python train.py --n_layer=12 --d_model=1024 --n_head=12 --n_kv_head=12 --head_dim=64 --d_mlp=6144 --vocab_size=8192 --activation="tanh_gelu" --norm="layernorm" --norm_place="pre" --norm_eps=1e-05 --positions="learned" --qk_norm=false --attn_scale=0.125 --bias="all" --tie_embeddings=true --parallel_block=false --init="orth" --init_std_qkv=0.0226 --init_std_o=0.00461 --init_std_up=0.0226 --init_std_down=0.00461 --optimizer="soap_variant" --lr=0.00161 --lr_mult_up=1.04 --beta1=0.95 --beta2=0.95 --lr_head=0.00486 --warmup_steps=200 --schedule="wsd" --decay_fraction=0.781 --decay_shape="sqrt" --final_lr_fraction=0.05 --batch_tokens=[131072, 262144, 393216] --seq_len=2048 --doc_mask=true --train_tokens=760900000 --steps=3203 --dataset="wikipedia_en"
Each number is 200 + 30 x the weight over its row's rms, rounded and kept within 0 to 999. Layers, rows and columns count from 0. The size before them is the row's rms in percent of the matrix's.

# layer 8 MLP down (transposed), 6144x1024, rms 0.0618, rows 2267-2294, columns 640-767
098,195,181,149,152,179,206,252,238,243,171,149,198,163,233,224,205,260,207,166,185,225,241,212,204,203,171,155,191,199,149,254,180,198,157,183,165,197,206,152,145,190,172,189,208,211,208,155,183,197,196,222,179,184,242,159,213,230,194,245,196,203,226,197,188,162,148,155,232,178,204,180,233,191,226,272,237,234,187,191,202,184,174,229,155,170,213,237,193,241,147,239,263,197,210,286,216,208,168,207,173,182,194,174,218,175,204,164,238,160,130,218,210,196,152,177,227,238,166,191,160,205,182,218,151,167,162,210,178
106,175,214,119,166,161,196,177,198,234,180,169,183,135,180,217,218,151,207,155,186,166,201,186,159,208,177,223,199,188,185,161,194,209,229,204,256,242,184,202,171,184,240,228,217,186,162,190,274,155,213,176,158,254,210,157,188,171,232,167,172,180,219,215,180,204,212,236,225,235,215,233,174,216,171,179,253,212,206,201,246,224,233,241,175,148,212,155,205,197,154,241,198,256,173,163,193,198,170,202,182,196,196,179,208,180,210,169,115,282,181,162,209,228,123,256,182,200,224,225,214,174,206,176,162,172,221,184,196
102,169,221,200,223,178,179,176,165,216,236,234,164,211,187,241,171,155,241,214,216,195,188,225,256,185,179,182,202,195,137,176,215,163,143,186,215,205,208,189,186,202,165,204,206,180,243,242,174,230,195,173,205,200,176,212,196,210,168,249,210,209,118,164,166,230,242,169,134,210,173,214,171,175,195,188,244,228,185,182,232,165,167,172,208,131,247,219,220,134,204,217,169,184,220,208,191,216,157,192,147,215,227,206,158,224,203,204,222,211,233,208,204,144,241,194,229,190,199,181,187,196,175,167,152,134,197,169,192
090,247,252,176,212,178,161,195,211,160,178,163,162,194,169,166,213,208,208,190,237,191,154,192,182,210,135,186,180,195,211,230,175,179,203,223,277,226,163,233,224,233,207,291,240,195,163,143,250,174,221,209,213,208,222,179,181,151,192,232,221,223,206,206,220,200,200,229,192,207,230,154,222,200,207,240,213,186,174,218,186,210,222,218,164,201,188,226,210,193,160,177,162,232,189,196,187,169,157,159,170,239,168,144,249,166,221,160,220,162,190,186,242,214,175,208,185,212,202,158,185,207,172,178,145,173,214,189,240
102,190,199,210,175,138,181,191,169,201,161,205,235,232,169,168,199,203,173,212,164,191,176,278,201,226,186,188,205,225,199,188,109,198,201,159,203,202,234,240,179,212,209,203,191,184,191,231,224,205,188,182,216,157,221,171,165,215,168,198,197,166,229,182,242,224,193,213,181,186,221,209,182,227,162,156,248,178,229,208,180,219,241,202,172,250,190,239,225,185,258,169,225,171,135,206,203,201,220,228,187,202,169,204,180,176,150,164,210,200,219,233,176,157,241,265,176,190,212,211,188,216,236,167,185,177,196,168,194
103,216,239,201,171,189,146,174,164,148,183,143,199,215,220,191,187,195,182,197,235,165,198,203,204,243,224,206,207,174,229,167,211,204,223,206,205,205,234,134,134,201,226,209,211,159,175,203,283,230,188,197,192,230,166,198,221,194,144,166,215,128,234,184,264,207,142,198,160,213,130,243,221,217,210,172,197,192,183,209,208,147,200,179,181,224,151,195,222,211,152,205,238,236,217,214,183,246,229,168,189,209,240,166,226,264,159,222,241,176,214,202,178,199,160,217,224,177,191,225,243,204,199,216,234,201,199,202,218
098,169,170,226,154,160,165,192,189,234,203,210,164,239,242,218,220,186,197,205,210,190,150,221,185,190,238,223,190,206,194,230,144,254,205,178,154,253,213,211,236,203,228,114,170,232,163,203,211,207,174,207,213,213,162,215,205,201,237,244,217,178,214,257,206,190,171,232,169,192,191,268,191,213,201,205,162,195,210,208,223,192,185,189,245,232,227,163,204,178,229,154,202,213,217,209,196,214,196,180,228,227,260,186,185,168,169,240,166,145,210,138,247,174,235,190,164,249,205,220,174,158,208,215,218,170,184,231,185
102,185,218,213,163,164,203,222,181,185,220,194,287,173,202,187,208,156,196,232,204,127,199,184,212,217,209,233,216,195,179,195,176,141,224,178,182,166,196,246,154,200,225,219,171,219,201,179,241,274,190,201,172,173,197,207,129,243,169,199,196,194,242,217,244,171,228,221,177,197,191,186,175,164,195,178,206,232,221,217,197,266,190,217,131,173,199,218,141,234,152,157,250,228,224,160,126,178,195,199,179,227,200,191,218,150,182,202,200,214,219,195,167,167,163,222,209,154,205,200,247,178,231,181,194,174,187,219,219
101,160,222,195,223,202,176,154,232,231,240,266,164,198,154,151,252,171,211,262,220,272,198,201,189,272,201,237,168,167,171,207,215,213,180,200,156,229,170,205,199,178,201,176,202,176,140,190,191,255,207,183,255,181,201,261,141,182,195,197,191,182,170,191,224,186,214,214,206,184,233,205,213,176,204,230,134,172,207,173,182,243,210,193,187,206,220,218,155,199,174,152,250,186,154,168,185,159,220,188,169,161,196,248,218,220,242,175,211,170,198,169,214,218,187,173,190,192,218,211,177,189,221,231,234,200,145,231,198
103,238,178,178,206,210,203,213,211,201,210,225,194,218,117,200,202,180,149,205,150,130,228,296,197,174,169,223,164,230,149,170,243,159,206,180,238,194,159,215,197,238,192,200,147,185,203,218,174,231,208,219,192,232,216,188,193,221,182,145,205,192,232,153,234,247,113,205,246,231,193,150,251,202,210,235,159,206,188,152,235,173,233,215,239,205,212,167,175,191,212,206,173,184,194,225,204,180,242,261,269,211,242,209,267,241,220,182,221,165,204,194,199,156,153,185,119,220,201,209,168,188,188,205,169,195,198,199,186
101,197,205,177,162,171,228,173,261,199,184,174,202,227,233,190,200,200,208,237,191,285,168,224,216,233,206,177,145,237,190,180,148,194,239,245,219,180,190,173,179,161,152,241,188,169,171,149,166,208,188,216,201,186,178,212,232,165,231,188,192,160,203,215,189,217,179,163,197,222,214,184,127,196,266,166,188,180,214,163,80,213,228,210,209,238,217,199,172,203,191,173,133,175,245,202,164,217,209,222,229,148,194,165,220,238,181,195,227,179,246,219,204,222,256,223,225,176,197,178,242,207,214,190,221,185,144,161,151
103,137,208,198,189,211,244,165,196,184,158,162,180,180,209,176,165,162,221,67,197,215,203,210,233,204,202,189,113,188,154,192,222,161,175,162,166,206,192,179,215,176,257,224,187,241,216,188,222,252,181,191,209,198,179,203,196,191,172,166,176,202,211,214,182,193,134,211,155,209,210,209,187,215,166,171,224,156,232,197,167,197,153,164,211,205,192,192,193,167,237,224,229,191,168,205,242,202,277,205,207,165,153,194,238,185,207,149,229,177,183,206,214,143,249,188,154,177,162,229,191,219,213,189,180,179,177,221,166
098,201,198,176,195,233,211,251,223,183,220,204,197,238,193,188,196,217,251,223,157,264,174,186,180,179,185,212,97,202,185,233,197,240,208,197,233,240,139,187,209,158,196,248,218,176,223,193,164,151,235,170,188,227,264,203,167,188,147,186,249,235,227,152,191,176,193,193,194,191,201,201,182,234,180,183,192,221,129,240,247,189,156,195,191,205,169,175,163,245,179,180,217,203,224,261,193,184,211,214,194,192,186,149,228,168,231,160,223,240,184,196,180,205,212,145,182,228,241,228,186,214,225,158,161,211,206,227,146
098,188,155,200,236,169,223,193,183,185,195,128,217,171,195,187,157,194,175,218,192,203,257,215,199,163,193,188,191,187,280,189,131,138,171,206,215,174,197,161,221,209,201,196,233,223,148,191,172,179,209,176,191,199,179,218,147,165,221,129,226,225,200,172,159,153,293,177,204,231,172,149,218,129,177,223,218,220,171,210,236,210,225,179,176,261,219,189,217,198,231,206,211,219,112,151,182,198,154,156,183,229,154,199,162,222,181,241,182,166,217,180,157,255,183,139,207,194,192,193,197,194,156,258,173,152,214,149,187
103,225,236,210,231,215,173,220,246,304,197,239,153,134,162,231,206,245,205,210,164,216,184,192,232,233,223,210,237,180,241,189,240,229,213,148,245,193,186,215,196,180,177,153,202,213,142,164,229,186,193,185,211,184,142,243,180,178,140,231,241,254,169,226,218,245,146,214,170,218,207,248,168,203,239,173,203,171,217,253,107,221,228,200,180,198,189,214,165,233,225,242,196,190,194,187,195,196,174,172,215,159,203,164,188,233,212,194,207,167,229,172,134,232,191,226,213,200,181,213,203,224,207,196,196,190,138,200,199
114,197,232,187,203,158,278,222,165,219,140,190,194,231,143,262,179,161,162,204,167,215,176,201,218,158,212,217,207,193,190,190,207,214,247,141,186,191,215,105,219,187,163,186,182,163,205,164,205,176,225,104,193,159,217,236,187,210,221,223,195,216,215,175,206,195,216,228,143,194,249,254,215,201,202,220,172,195,175,218,186,223,166,227,185,211,172,235,232,241,218,206,170,228,219,165,174,110,200,200,180,238,189,183,195,175,170,258,194,194,258,207,175,199,221,201,200,238,254,226,218,183,233,195,245,200,202,227,284
101,218,234,203,179,211,149,183,139,205,177,196,220,194,169,171,223,221,221,214,215,210,230,195,215,220,152,211,253,205,200,231,221,157,178,243,218,202,211,189,183,243,211,239,195,170,163,162,214,217,171,196,180,244,196,232,241,138,215,197,197,196,218,240,232,190,183,209,228,234,172,195,218,199,208,227,239,223,199,236,217,204,241,212,201,194,238,189,196,177,222,201,190,241,196,210,219,188,206,156,182,193,203,229,151,165,195,170,200,148,152,134,177,235,205,172,156,166,203,185,174,241,167,194,248,208,227,219,209
098,268,167,183,236,195,247,179,154,183,195,196,216,179,209,249,247,190,234,213,154,199,174,198,199,171,205,103,168,208,144,205,209,141,199,181,233,222,187,160,180,234,195,170,182,190,175,174,209,195,227,168,215,230,163,201,215,178,260,177,248,206,154,219,169,214,122,150,168,197,228,177,185,191,176,224,215,180,243,156,216,193,194,241,175,191,212,237,178,186,243,156,120,193,179,230,160,205,160,183,201,221,203,245,187,194,185,173,165,208,196,174,225,213,234,235,206,224,217,235,189,241,206,204,176,198,193,223,160
105,141,200,215,220,211,205,211,202,172,193,239,223,257,240,189,173,204,211,222,122,186,213,188,230,154,224,184,214,187,229,170,232,211,183,235,207,147,204,214,188,232,214,206,198,240,227,167,215,226,206,185,180,169,228,181,166,196,194,204,211,212,245,185,244,178,201,245,261,189,128,284,183,220,211,186,172,188,212,185,194,180,210,185,218,171,215,171,173,208,203,211,172,136,208,215,206,180,196,199,245,255,198,171,250,191,181,205,201,118,224,259,218,167,198,151,140,186,163,193,197,188,164,211,155,241,177,222,157
100,154,210,220,253,224,217,209,237,161,187,219,173,238,211,135,226,232,212,184,170,183,210,145,160,221,140,167,196,129,196,218,191,186,202,168,170,213,144,181,188,178,217,207,254,226,195,196,196,220,160,208,216,209,173,173,176,182,167,186,205,174,185,219,218,160,146,184,186,144,207,158,188,206,175,202,230,172,130,202,217,201,212,212,250,213,242,147,214,219,221,181,194,172,161,261,188,256,181,195,186,216,240,240,189,234,163,207,161,183,208,253,180,108,198,203,280,143,218,169,196,172,202,246,177,191,162,198,190
102,238,171,209,218,180,164,199,239,277,185,183,155,247,185,106,182,211,193,236,232,274,180,214,194,185,223,159,193,169,181,160,160,193,212,165,168,186,210,179,213,218,178,210,154,247,188,215,147,249,190,213,186,197,213,200,217,227,220,202,147,147,195,209,243,264,173,236,204,188,209,245,203,170,221,193,191,168,176,192,177,216,191,171,185,214,184,215,237,172,201,203,165,210,196,204,185,224,208,271,204,149,235,180,197,197,228,152,154,247,206,188,231,243,194,199,249,210,191,159,179,193,174,179,205,220,236,248,265
101,194,215,217,176,193,194,224,250,181,212,231,180,213,200,121,144,221,188,155,271,257,205,191,170,275,221,222,178,207,163,164,149,220,199,193,198,175,211,159,242,220,188,164,182,192,232,183,179,205,202,234,148,224,242,193,184,217,211,187,197,206,164,181,186,211,198,168,229,177,231,175,212,185,169,193,201,180,191,179,165,180,193,235,168,175,224,193,194,224,202,242,216,183,258,176,170,186,254,200,245,206,185,198,212,202,175,186,280,222,156,164,156,197,216,182,192,185,193,233,186,139,146,168,227,160,211,190,238
097,207,154,185,174,139,165,199,205,218,206,188,205,165,179,144,262,217,196,199,212,162,265,160,272,160,202,205,169,208,197,215,227,202,188,199,182,259,217,179,183,147,231,117,201,176,193,181,221,199,218,153,229,179,204,178,215,225,191,187,184,196,185,167,267,210,147,213,221,189,200,197,247,166,251,165,193,194,238,230,195,138,138,155,210,172,158,201,191,231,156,250,206,182,203,211,232,145,217,134,187,236,196,203,200,199,228,213,236,175,211,202,170,213,193,204,182,184,193,203,188,183,168,175,264,257,223,185,203
097,195,144,170,231,233,173,187,176,226,174,193,138,167,210,230,180,218,140,235,180,234,227,201,227,238,192,147,146,192,183,191,182,192,216,157,241,122,182,193,199,201,182,206,217,200,260,178,195,201,227,237,258,217,211,182,166,213,191,204,217,202,209,223,137,222,196,150,204,211,213,190,163,169,209,178,188,154,195,211,181,173,185,232,207,161,221,222,215,185,143,235,172,152,206,199,177,199,167,175,227,172,218,204,259,194,206,225,254,144,145,182,194,194,274,220,161,171,238,209,174,190,129,222,250,234,192,231,242
102,206,166,182,232,168,198,135,209,188,170,170,214,165,214,225,204,225,235,189,185,214,206,202,178,260,272,226,255,172,245,216,261,167,189,223,245,180,188,242,188,237,183,189,220,207,187,126,167,192,201,243,290,197,189,214,203,186,224,193,213,227,173,199,185,127,204,182,206,218,202,162,182,153,233,232,181,127,229,247,214,201,225,232,229,214,136,194,170,175,194,222,154,196,231,200,163,163,170,214,162,248,197,248,174,221,217,233,172,226,173,207,194,228,216,181,151,215,149,180,212,174,183,203,191,176,228,201,205
113,205,211,202,183,199,188,228,239,121,181,223,163,212,250,172,194,131,161,187,197,156,128,141,178,243,252,146,209,176,190,172,189,162,198,234,158,225,141,210,188,153,227,139,190,186,165,209,245,184,207,153,151,179,210,218,173,222,183,196,237,212,166,197,171,202,212,204,264,199,229,199,190,198,255,207,262,201,216,215,174,247,184,173,213,205,220,246,201,198,172,169,172,196,247,191,127,220,186,205,200,217,202,163,196,163,151,195,202,199,177,152,206,189,240,246,171,175,220,249,243,214,241,161,265,134,247,173,204
100,243,192,200,168,178,154,192,211,182,215,188,164,194,234,178,237,210,193,160,218,154,182,165,217,182,233,188,221,166,212,208,192,197,155,188,184,205,172,150,195,173,221,201,173,200,169,197,239,150,174,226,188,226,214,246,189,182,198,200,200,224,188,190,192,181,168,203,186,194,187,207,158,227,143,167,162,232,170,217,200,133,217,198,201,212,145,213,224,213,209,231,182,226,238,165,194,199,220,205,215,172,184,185,178,231,228,134,191,207,227,149,227,223,166,146,162,275,211,169,165,127,198,233,217,215,158,221,176
094,213,240,220,179,186,139,208,244,208,160,228,168,202,191,195,187,258,203,225,270,207,173,191,209,196,228,189,180,200,177,203,148,219,199,201,155,178,220,195,209,212,275,198,217,201,213,180,215,231,157,206,248,199,192,224,233,194,162,234,210,138,188,159,196,191,234,177,225,132,146,197,231,209,151,188,220,159,214,189,189,173,203,227,150,200,154,213,187,211,205,175,214,203,216,223,173,177,190,203,219,177,175,251,195,234,230,179,165,213,184,193,205,167,228,159,171,170,241,214,235,177,219,184,194,178,194,199,182
# layer 8 MLP up, 6144x1024, rms 0.0619, rows 2268-2294, columns 640-767
102,211,220,221,198,233,200,187,214,167,216,221,161,216,181,168,236,240,200,210,265,260,178,259,176,255,220,180,213,202,183,189,220,217,237,222,202,167,205,231,194,227,154,144,204,234,195,219,214,213,238,220,257,230,193,256,158,241,166,210,253,298,228,206,157,173,224,204,174,146,174,225,210,264,241,273,159,235,167,206,194,260,269,188,215,205,172,190,177,194,208,183,156,213,187,190,223,232,160,219,213,188,172,229,147,195,215,195,204,256,269,126,183,207,141,265,149,212,235,211,193,157,165,248,252,188,203,188,172
099,182,198,194,197,207,162,176,157,245,191,162,175,218,231,295,217,192,254,169,207,209,248,201,232,225,171,217,166,187,227,229,201,192,185,201,213,203,226,207,171,209,199,158,213,236,180,220,165,235,174,231,182,189,237,245,146,203,173,212,156,176,209,171,243,203,190,145,217,221,173,191,146,197,202,101,253,208,155,156,139,181,169,190,238,200,244,218,181,175,229,193,198,200,258,254,174,238,157,204,184,193,157,271,175,161,171,198,249,182,152,243,225,179,203,199,207,222,217,199,191,220,179,185,173,136,168,176,237
094,204,179,216,143,127,165,202,188,222,197,185,234,188,195,150,200,214,211,217,234,242,179,176,183,189,179,214,191,210,191,201,217,167,202,187,218,171,182,212,133,184,188,241,209,196,219,182,158,144,144,192,181,242,248,183,215,193,170,207,192,215,229,163,220,222,197,191,189,122,216,196,205,228,185,199,197,197,178,182,195,231,209,122,217,253,215,193,151,260,194,209,224,151,184,236,195,228,183,172,179,234,249,179,189,173,167,225,171,115,208,146,251,194,151,184,259,210,222,231,198,244,189,235,190,210,201,218,222
104,145,190,162,184,188,179,219,193,200,186,208,221,216,254,199,200,189,251,182,202,235,227,149,182,217,231,177,192,206,192,227,195,230,214,169,152,250,170,239,197,194,247,170,253,190,238,210,193,183,212,173,177,208,187,187,204,199,172,181,228,224,244,244,195,261,217,188,236,193,205,208,188,183,253,206,193,183,194,139,229,235,188,242,105,205,206,208,192,188,176,170,202,199,213,201,214,159,153,229,204,239,205,160,191,180,203,239,241,154,159,166,229,228,245,204,162,281,231,195,214,198,191,176,251,177,236,206,195
102,258,220,183,210,188,216,173,215,206,200,145,176,238,190,193,154,245,204,254,169,187,232,188,194,225,209,257,202,178,191,212,203,198,191,204,243,210,210,201,165,251,180,199,206,237,200,208,210,155,230,209,150,163,234,170,178,206,211,256,250,193,191,166,244,227,250,247,153,240,217,203,209,218,198,181,186,188,159,239,183,227,214,173,193,153,124,214,174,154,217,225,151,165,245,149,204,212,205,219,214,219,192,222,170,222,158,244,196,239,251,175,190,184,197,222,245,143,215,189,209,232,212,176,187,119,188,189,211
094,220,205,223,195,210,194,197,238,243,209,196,236,227,242,138,234,150,238,232,205,177,221,176,185,183,239,221,175,216,242,220,213,160,225,165,234,205,143,233,229,176,150,140,180,218,196,205,254,177,181,255,179,190,149,166,214,233,194,193,202,179,190,204,188,189,213,200,178,172,233,191,217,212,143,207,209,167,216,241,146,211,177,228,218,195,201,190,237,266,176,193,188,218,214,195,166,160,220,172,219,200,205,202,160,184,163,199,184,189,212,206,248,229,168,201,101,191,167,196,182,211,192,158,155,206,220,228,191
101,212,228,186,229,219,175,300,203,198,203,244,196,209,184,154,144,186,191,220,190,233,171,201,222,148,228,235,208,217,229,193,173,232,199,179,215,189,168,167,215,239,192,229,150,171,204,191,257,173,167,233,148,177,197,254,207,190,139,182,158,195,196,216,173,196,197,216,185,222,178,191,224,166,222,186,146,233,174,175,208,210,215,196,144,217,203,261,196,114,180,204,255,163,166,203,234,207,133,160,213,187,179,213,197,214,218,233,235,263,243,199,174,179,126,196,185,151,199,211,182,198,220,249,198,157,230,251,196
105,208,170,220,232,234,218,165,251,236,170,203,219,181,172,218,198,133,256,253,224,175,260,206,205,141,229,164,196,160,192,232,208,178,198,217,231,179,163,224,214,202,241,159,195,220,232,215,174,218,182,214,213,151,198,198,140,239,204,218,193,179,209,195,139,230,221,278,236,235,205,212,148,214,208,160,214,177,192,177,194,191,229,218,174,203,207,203,232,219,209,196,141,188,183,204,226,193,181,218,146,173,190,186,222,205,233,215,169,184,215,197,164,223,233,133,169,152,143,211,242,232,165,189,187,179,253,225,173
096,153,164,220,267,177,163,258,191,258,198,246,212,198,89,199,210,202,168,250,247,195,207,226,222,187,239,212,229,177,141,204,188,204,174,236,178,216,232,214,201,237,181,234,164,194,243,173,189,239,226,191,252,223,190,186,182,211,202,229,155,189,197,146,211,203,184,206,239,200,181,179,192,134,197,144,225,265,218,160,190,167,196,203,226,224,249,234,213,240,215,261,209,214,194,240,231,192,188,248,158,255,235,163,232,182,195,180,264,205,198,198,194,175,164,243,180,224,181,156,172,215,238,202,211,223,202,176,181
109,192,198,195,166,193,192,206,186,221,159,198,175,180,169,182,222,200,213,241,231,205,199,183,223,235,181,227,207,167,212,139,153,234,207,231,234,195,200,212,240,172,220,155,184,173,171,246,196,170,162,250,162,209,185,207,177,228,244,200,218,185,229,207,213,112,164,194,183,207,157,174,195,189,232,253,209,221,232,194,132,239,197,206,150,194,228,146,195,192,205,134,237,195,230,200,198,258,146,171,241,198,194,194,229,207,222,230,229,195,202,239,179,201,217,279,204,229,197,216,162,230,195,174,233,227,182,205,225
101,201,206,162,195,208,187,186,161,165,235,188,240,194,199,189,228,209,199,191,244,173,149,139,171,146,236,213,200,203,250,248,220,182,149,218,200,197,242,219,246,202,242,168,193,186,230,150,217,205,194,216,221,145,184,185,234,241,180,250,147,205,178,235,245,230,231,179,147,205,232,236,195,236,194,209,185,212,254,199,150,185,215,275,178,202,221,193,192,229,231,184,209,142,156,203,182,231,219,125,223,215,197,227,258,209,234,216,207,227,276,233,252,211,212,194,200,155,238,106,223,174,211,203,237,197,199,190,166
101,212,212,167,206,212,244,212,187,196,214,224,240,182,217,149,178,188,186,159,231,225,221,243,155,159,184,189,169,184,173,210,181,200,225,236,142,144,195,177,255,211,238,253,208,229,177,221,209,190,137,188,212,196,169,216,168,186,229,193,216,184,192,243,210,91,183,196,279,170,180,216,253,209,225,191,174,175,214,192,188,180,197,230,217,200,226,254,180,235,192,207,195,214,237,155,220,191,199,169,155,267,235,157,182,192,187,235,184,225,167,163,185,179,201,249,167,239,178,231,155,196,237,183,214,262,209,187,200
102,240,229,170,215,231,204,171,231,239,204,207,191,182,222,214,232,201,250,89,185,198,168,207,210,233,142,163,219,239,222,209,152,187,184,149,174,192,203,220,234,206,211,217,197,154,227,186,154,224,162,171,131,246,231,177,215,156,166,272,180,205,217,154,186,164,228,151,279,212,218,214,190,156,246,140,197,138,193,187,144,206,181,214,263,181,191,197,156,158,240,181,217,214,195,259,191,215,187,170,228,203,188,238,170,233,244,213,227,167,250,171,212,202,232,165,232,154,226,158,203,227,232,169,211,184,161,185,160
102,194,223,218,256,202,194,197,135,196,156,213,198,174,238,221,210,233,166,224,221,206,221,193,221,223,223,190,226,234,168,257,197,227,149,211,200,215,192,262,181,202,220,198,159,227,181,224,179,259,205,241,158,204,169,261,187,215,215,204,193,269,223,190,190,218,135,212,191,234,158,180,225,215,179,205,219,201,252,209,119,216,191,189,206,172,212,151,158,226,193,267,242,132,207,179,135,207,203,224,187,138,271,166,186,207,180,194,217,180,187,155,155,223,183,193,222,157,190,199,176,199,209,157,217,270,239,206,195
110,141,199,195,237,228,216,230,176,231,201,139,265,192,208,228,234,187,185,203,187,215,195,183,212,141,199,257,208,179,200,209,202,197,211,187,204,165,276,183,166,198,234,201,147,157,210,169,188,172,229,221,190,188,176,216,170,182,184,201,190,160,185,180,191,184,193,222,240,180,221,234,246,248,227,232,180,216,198,234,210,260,209,249,175,203,233,192,233,168,222,167,171,239,213,221,245,224,222,242,202,147,180,181,246,198,224,245,209,242,245,187,182,185,145,206,193,213,181,209,205,199,183,171,194,203,225,164,214
102,260,184,183,213,198,210,213,201,224,192,266,195,196,225,194,166,185,189,263,249,149,209,194,132,212,184,144,164,199,231,157,213,157,84,198,230,246,221,183,182,217,196,239,201,161,241,187,184,241,180,172,258,198,206,248,210,206,290,143,208,202,224,179,200,196,189,102,179,159,217,220,185,210,160,181,248,167,182,220,261,187,184,177,177,215,211,181,261,251,189,165,155,178,227,197,191,222,203,227,195,206,200,198,177,204,213,162,161,169,179,191,146,206,207,186,213,198,174,208,177,198,203,196,208,213,216,205,210
097,164,212,184,201,151,217,178,212,242,167,136,200,219,174,163,225,185,211,251,180,227,215,210,224,215,194,177,212,232,216,144,174,181,193,246,207,215,215,170,167,200,213,196,173,169,181,233,168,150,265,187,205,185,222,178,191,257,159,234,242,199,194,190,216,289,219,222,218,227,189,222,156,171,171,228,216,222,212,209,194,251,227,189,214,252,208,198,200,237,228,191,168,231,162,222,183,245,251,238,216,203,196,160,161,186,219,199,136,158,146,215,223,173,224,200,224,197,217,213,194,228,277,145,149,176,271,254,180
102,161,206,238,180,219,214,175,172,195,225,163,210,197,158,211,224,245,238,211,238,242,191,206,219,291,210,127,176,302,142,172,225,218,239,216,221,204,161,184,151,179,260,209,185,267,231,173,211,165,213,249,204,231,248,207,246,218,180,166,181,189,240,226,213,172,221,206,204,173,195,224,184,150,244,211,213,248,250,230,160,233,255,192,162,226,209,196,191,213,249,205,221,214,203,205,186,193,222,227,185,197,180,211,246,201,166,250,213,226,193,195,200,180,171,190,166,176,231,192,210,231,172,232,230,199,168,188,190
103,206,180,224,203,187,281,176,207,157,200,234,213,165,227,201,207,222,167,241,212,210,171,203,256,214,210,131,199,171,200,183,219,236,232,211,200,213,192,200,234,172,208,190,257,182,167,149,243,154,158,189,222,224,221,242,220,213,222,225,210,109,154,209,206,154,255,231,207,161,195,195,214,179,217,204,166,165,189,211,211,184,208,211,199,229,198,190,190,199,194,173,254,199,217,181,217,259,195,225,170,191,173,197,204,158,255,182,187,209,206,228,192,163,184,211,236,190,197,208,172,209,204,175,207,230,171,166,176
108,218,174,158,220,138,215,204,179,170,167,179,216,250,241,193,219,219,229,159,209,197,185,184,195,213,212,273,223,188,205,189,206,155,216,273,248,208,235,173,189,208,181,191,209,262,221,136,149,228,219,229,185,167,162,212,206,189,229,229,195,219,175,210,179,218,176,215,169,208,237,180,178,183,198,242,185,164,274,110,197,215,185,223,114,210,249,209,218,187,189,236,214,142,196,199,210,149,241,216,137,190,242,172,211,220,208,219,211,175,159,169,221,204,202,230,168,164,186,163,255,162,182,242,228,214,200,223,190
102,163,205,201,122,236,223,234,218,168,190,198,174,228,235,202,182,178,231,169,200,184,187,199,201,168,219,261,166,182,265,214,245,164,173,195,208,141,170,193,211,221,264,177,201,186,188,165,225,218,238,224,220,228,145,221,233,201,163,174,179,182,218,214,135,182,157,221,225,221,201,263,172,175,253,216,201,231,210,231,183,235,226,189,192,188,166,186,206,185,170,201,189,200,187,173,199,150,270,212,198,212,202,229,161,188,216,144,206,166,128,238,205,196,192,177,185,199,167,240,229,141,126,166,236,212,186,209,231
101,247,261,198,143,215,203,180,201,196,139,224,163,215,212,197,182,217,284,225,215,209,215,192,149,233,141,219,175,156,219,237,228,203,169,228,142,148,239,209,168,191,177,178,223,175,226,179,212,218,232,177,200,247,217,205,197,178,198,153,172,197,220,231,209,204,191,246,222,169,212,183,221,180,221,189,191,217,167,188,181,162,247,231,174,227,203,169,204,218,208,192,260,212,184,194,174,206,166,191,182,197,209,195,249,189,197,211,183,201,191,208,246,222,209,260,143,255,221,184,216,247,193,169,162,225,226,202,191
099,229,202,197,202,171,163,162,189,205,210,215,186,255,215,186,230,168,197,171,214,186,203,110,227,191,204,178,195,224,204,180,172,169,240,218,213,242,170,176,276,161,203,228,207,212,149,196,175,170,241,166,176,239,259,202,228,221,228,200,261,159,180,202,172,211,173,210,262,130,212,163,195,162,225,216,226,219,202,207,224,203,217,232,232,157,207,244,187,182,175,184,240,202,203,188,164,205,221,210,207,179,148,137,256,147,179,182,195,199,240,148,222,151,188,135,152,215,244,205,274,201,195,184,176,207,209,260,192
101,164,191,148,184,210,191,205,160,209,157,244,223,220,208,211,152,159,167,154,253,182,177,171,198,179,200,153,179,196,202,180,255,200,252,223,208,229,244,228,163,212,212,176,241,200,166,201,147,213,202,192,176,127,176,140,279,211,193,199,203,201,225,102,188,241,153,177,212,178,214,203,159,188,226,262,232,240,201,227,239,217,165,231,182,156,222,209,259,235,176,190,229,179,226,187,244,246,181,196,248,199,193,168,226,259,225,206,197,220,107,177,166,186,169,230,222,193,189,157,153,205,202,200,219,174,305,257,158
114,196,214,198,202,263,178,208,245,198,189,232,179,159,223,227,255,261,235,218,196,206,240,262,147,194,172,181,227,193,252,146,181,198,210,253,220,197,221,175,174,213,145,172,195,207,210,211,192,193,226,230,184,230,217,194,194,173,196,197,200,166,267,212,172,198,233,226,209,150,185,221,153,180,132,187,210,232,193,201,208,133,200,193,240,209,208,163,262,231,218,243,230,217,192,192,211,174,222,170,171,192,225,214,190,255,228,159,198,207,232,203,196,197,169,182,221,187,266,210,183,178,143,202,189,226,210,225,156
097,87,180,146,197,239,213,210,183,167,200,167,158,158,199,209,288,169,235,198,191,188,172,158,202,237,205,195,166,187,195,202,214,178,133,208,164,223,206,264,192,173,192,223,137,205,170,181,231,193,191,214,178,208,184,216,222,201,201,228,181,211,205,190,212,209,152,242,216,178,219,210,215,199,168,234,188,234,200,243,200,246,184,200,195,205,162,230,190,219,184,199,168,199,254,176,190,211,178,192,161,154,247,195,190,235,158,189,206,159,145,165,192,162,199,183,212,224,145,234,246,207,214,205,277,228,204,211,163
092,160,242,161,183,250,160,165,255,236,208,216,223,209,154,168,204,200,205,206,231,151,157,149,202,156,256,194,183,181,194,181,203,203,184,183,205,202,158,179,192,208,188,212,187,219,222,188,213,195,185,242,189,172,116,170,174,181,182,238,173,189,135,184,188,262,203,187,159,201,228,271,233,239,206,174,184,178,179,237,225,172,198,236,153,176,185,187,169,192,180,215,210,190,234,205,208,252,162,223,254,177,245,214,203,209,230,209,199,184,233,180,194,176,206,186,204,165,177,217,165,150,238,222,151,225,195,210,177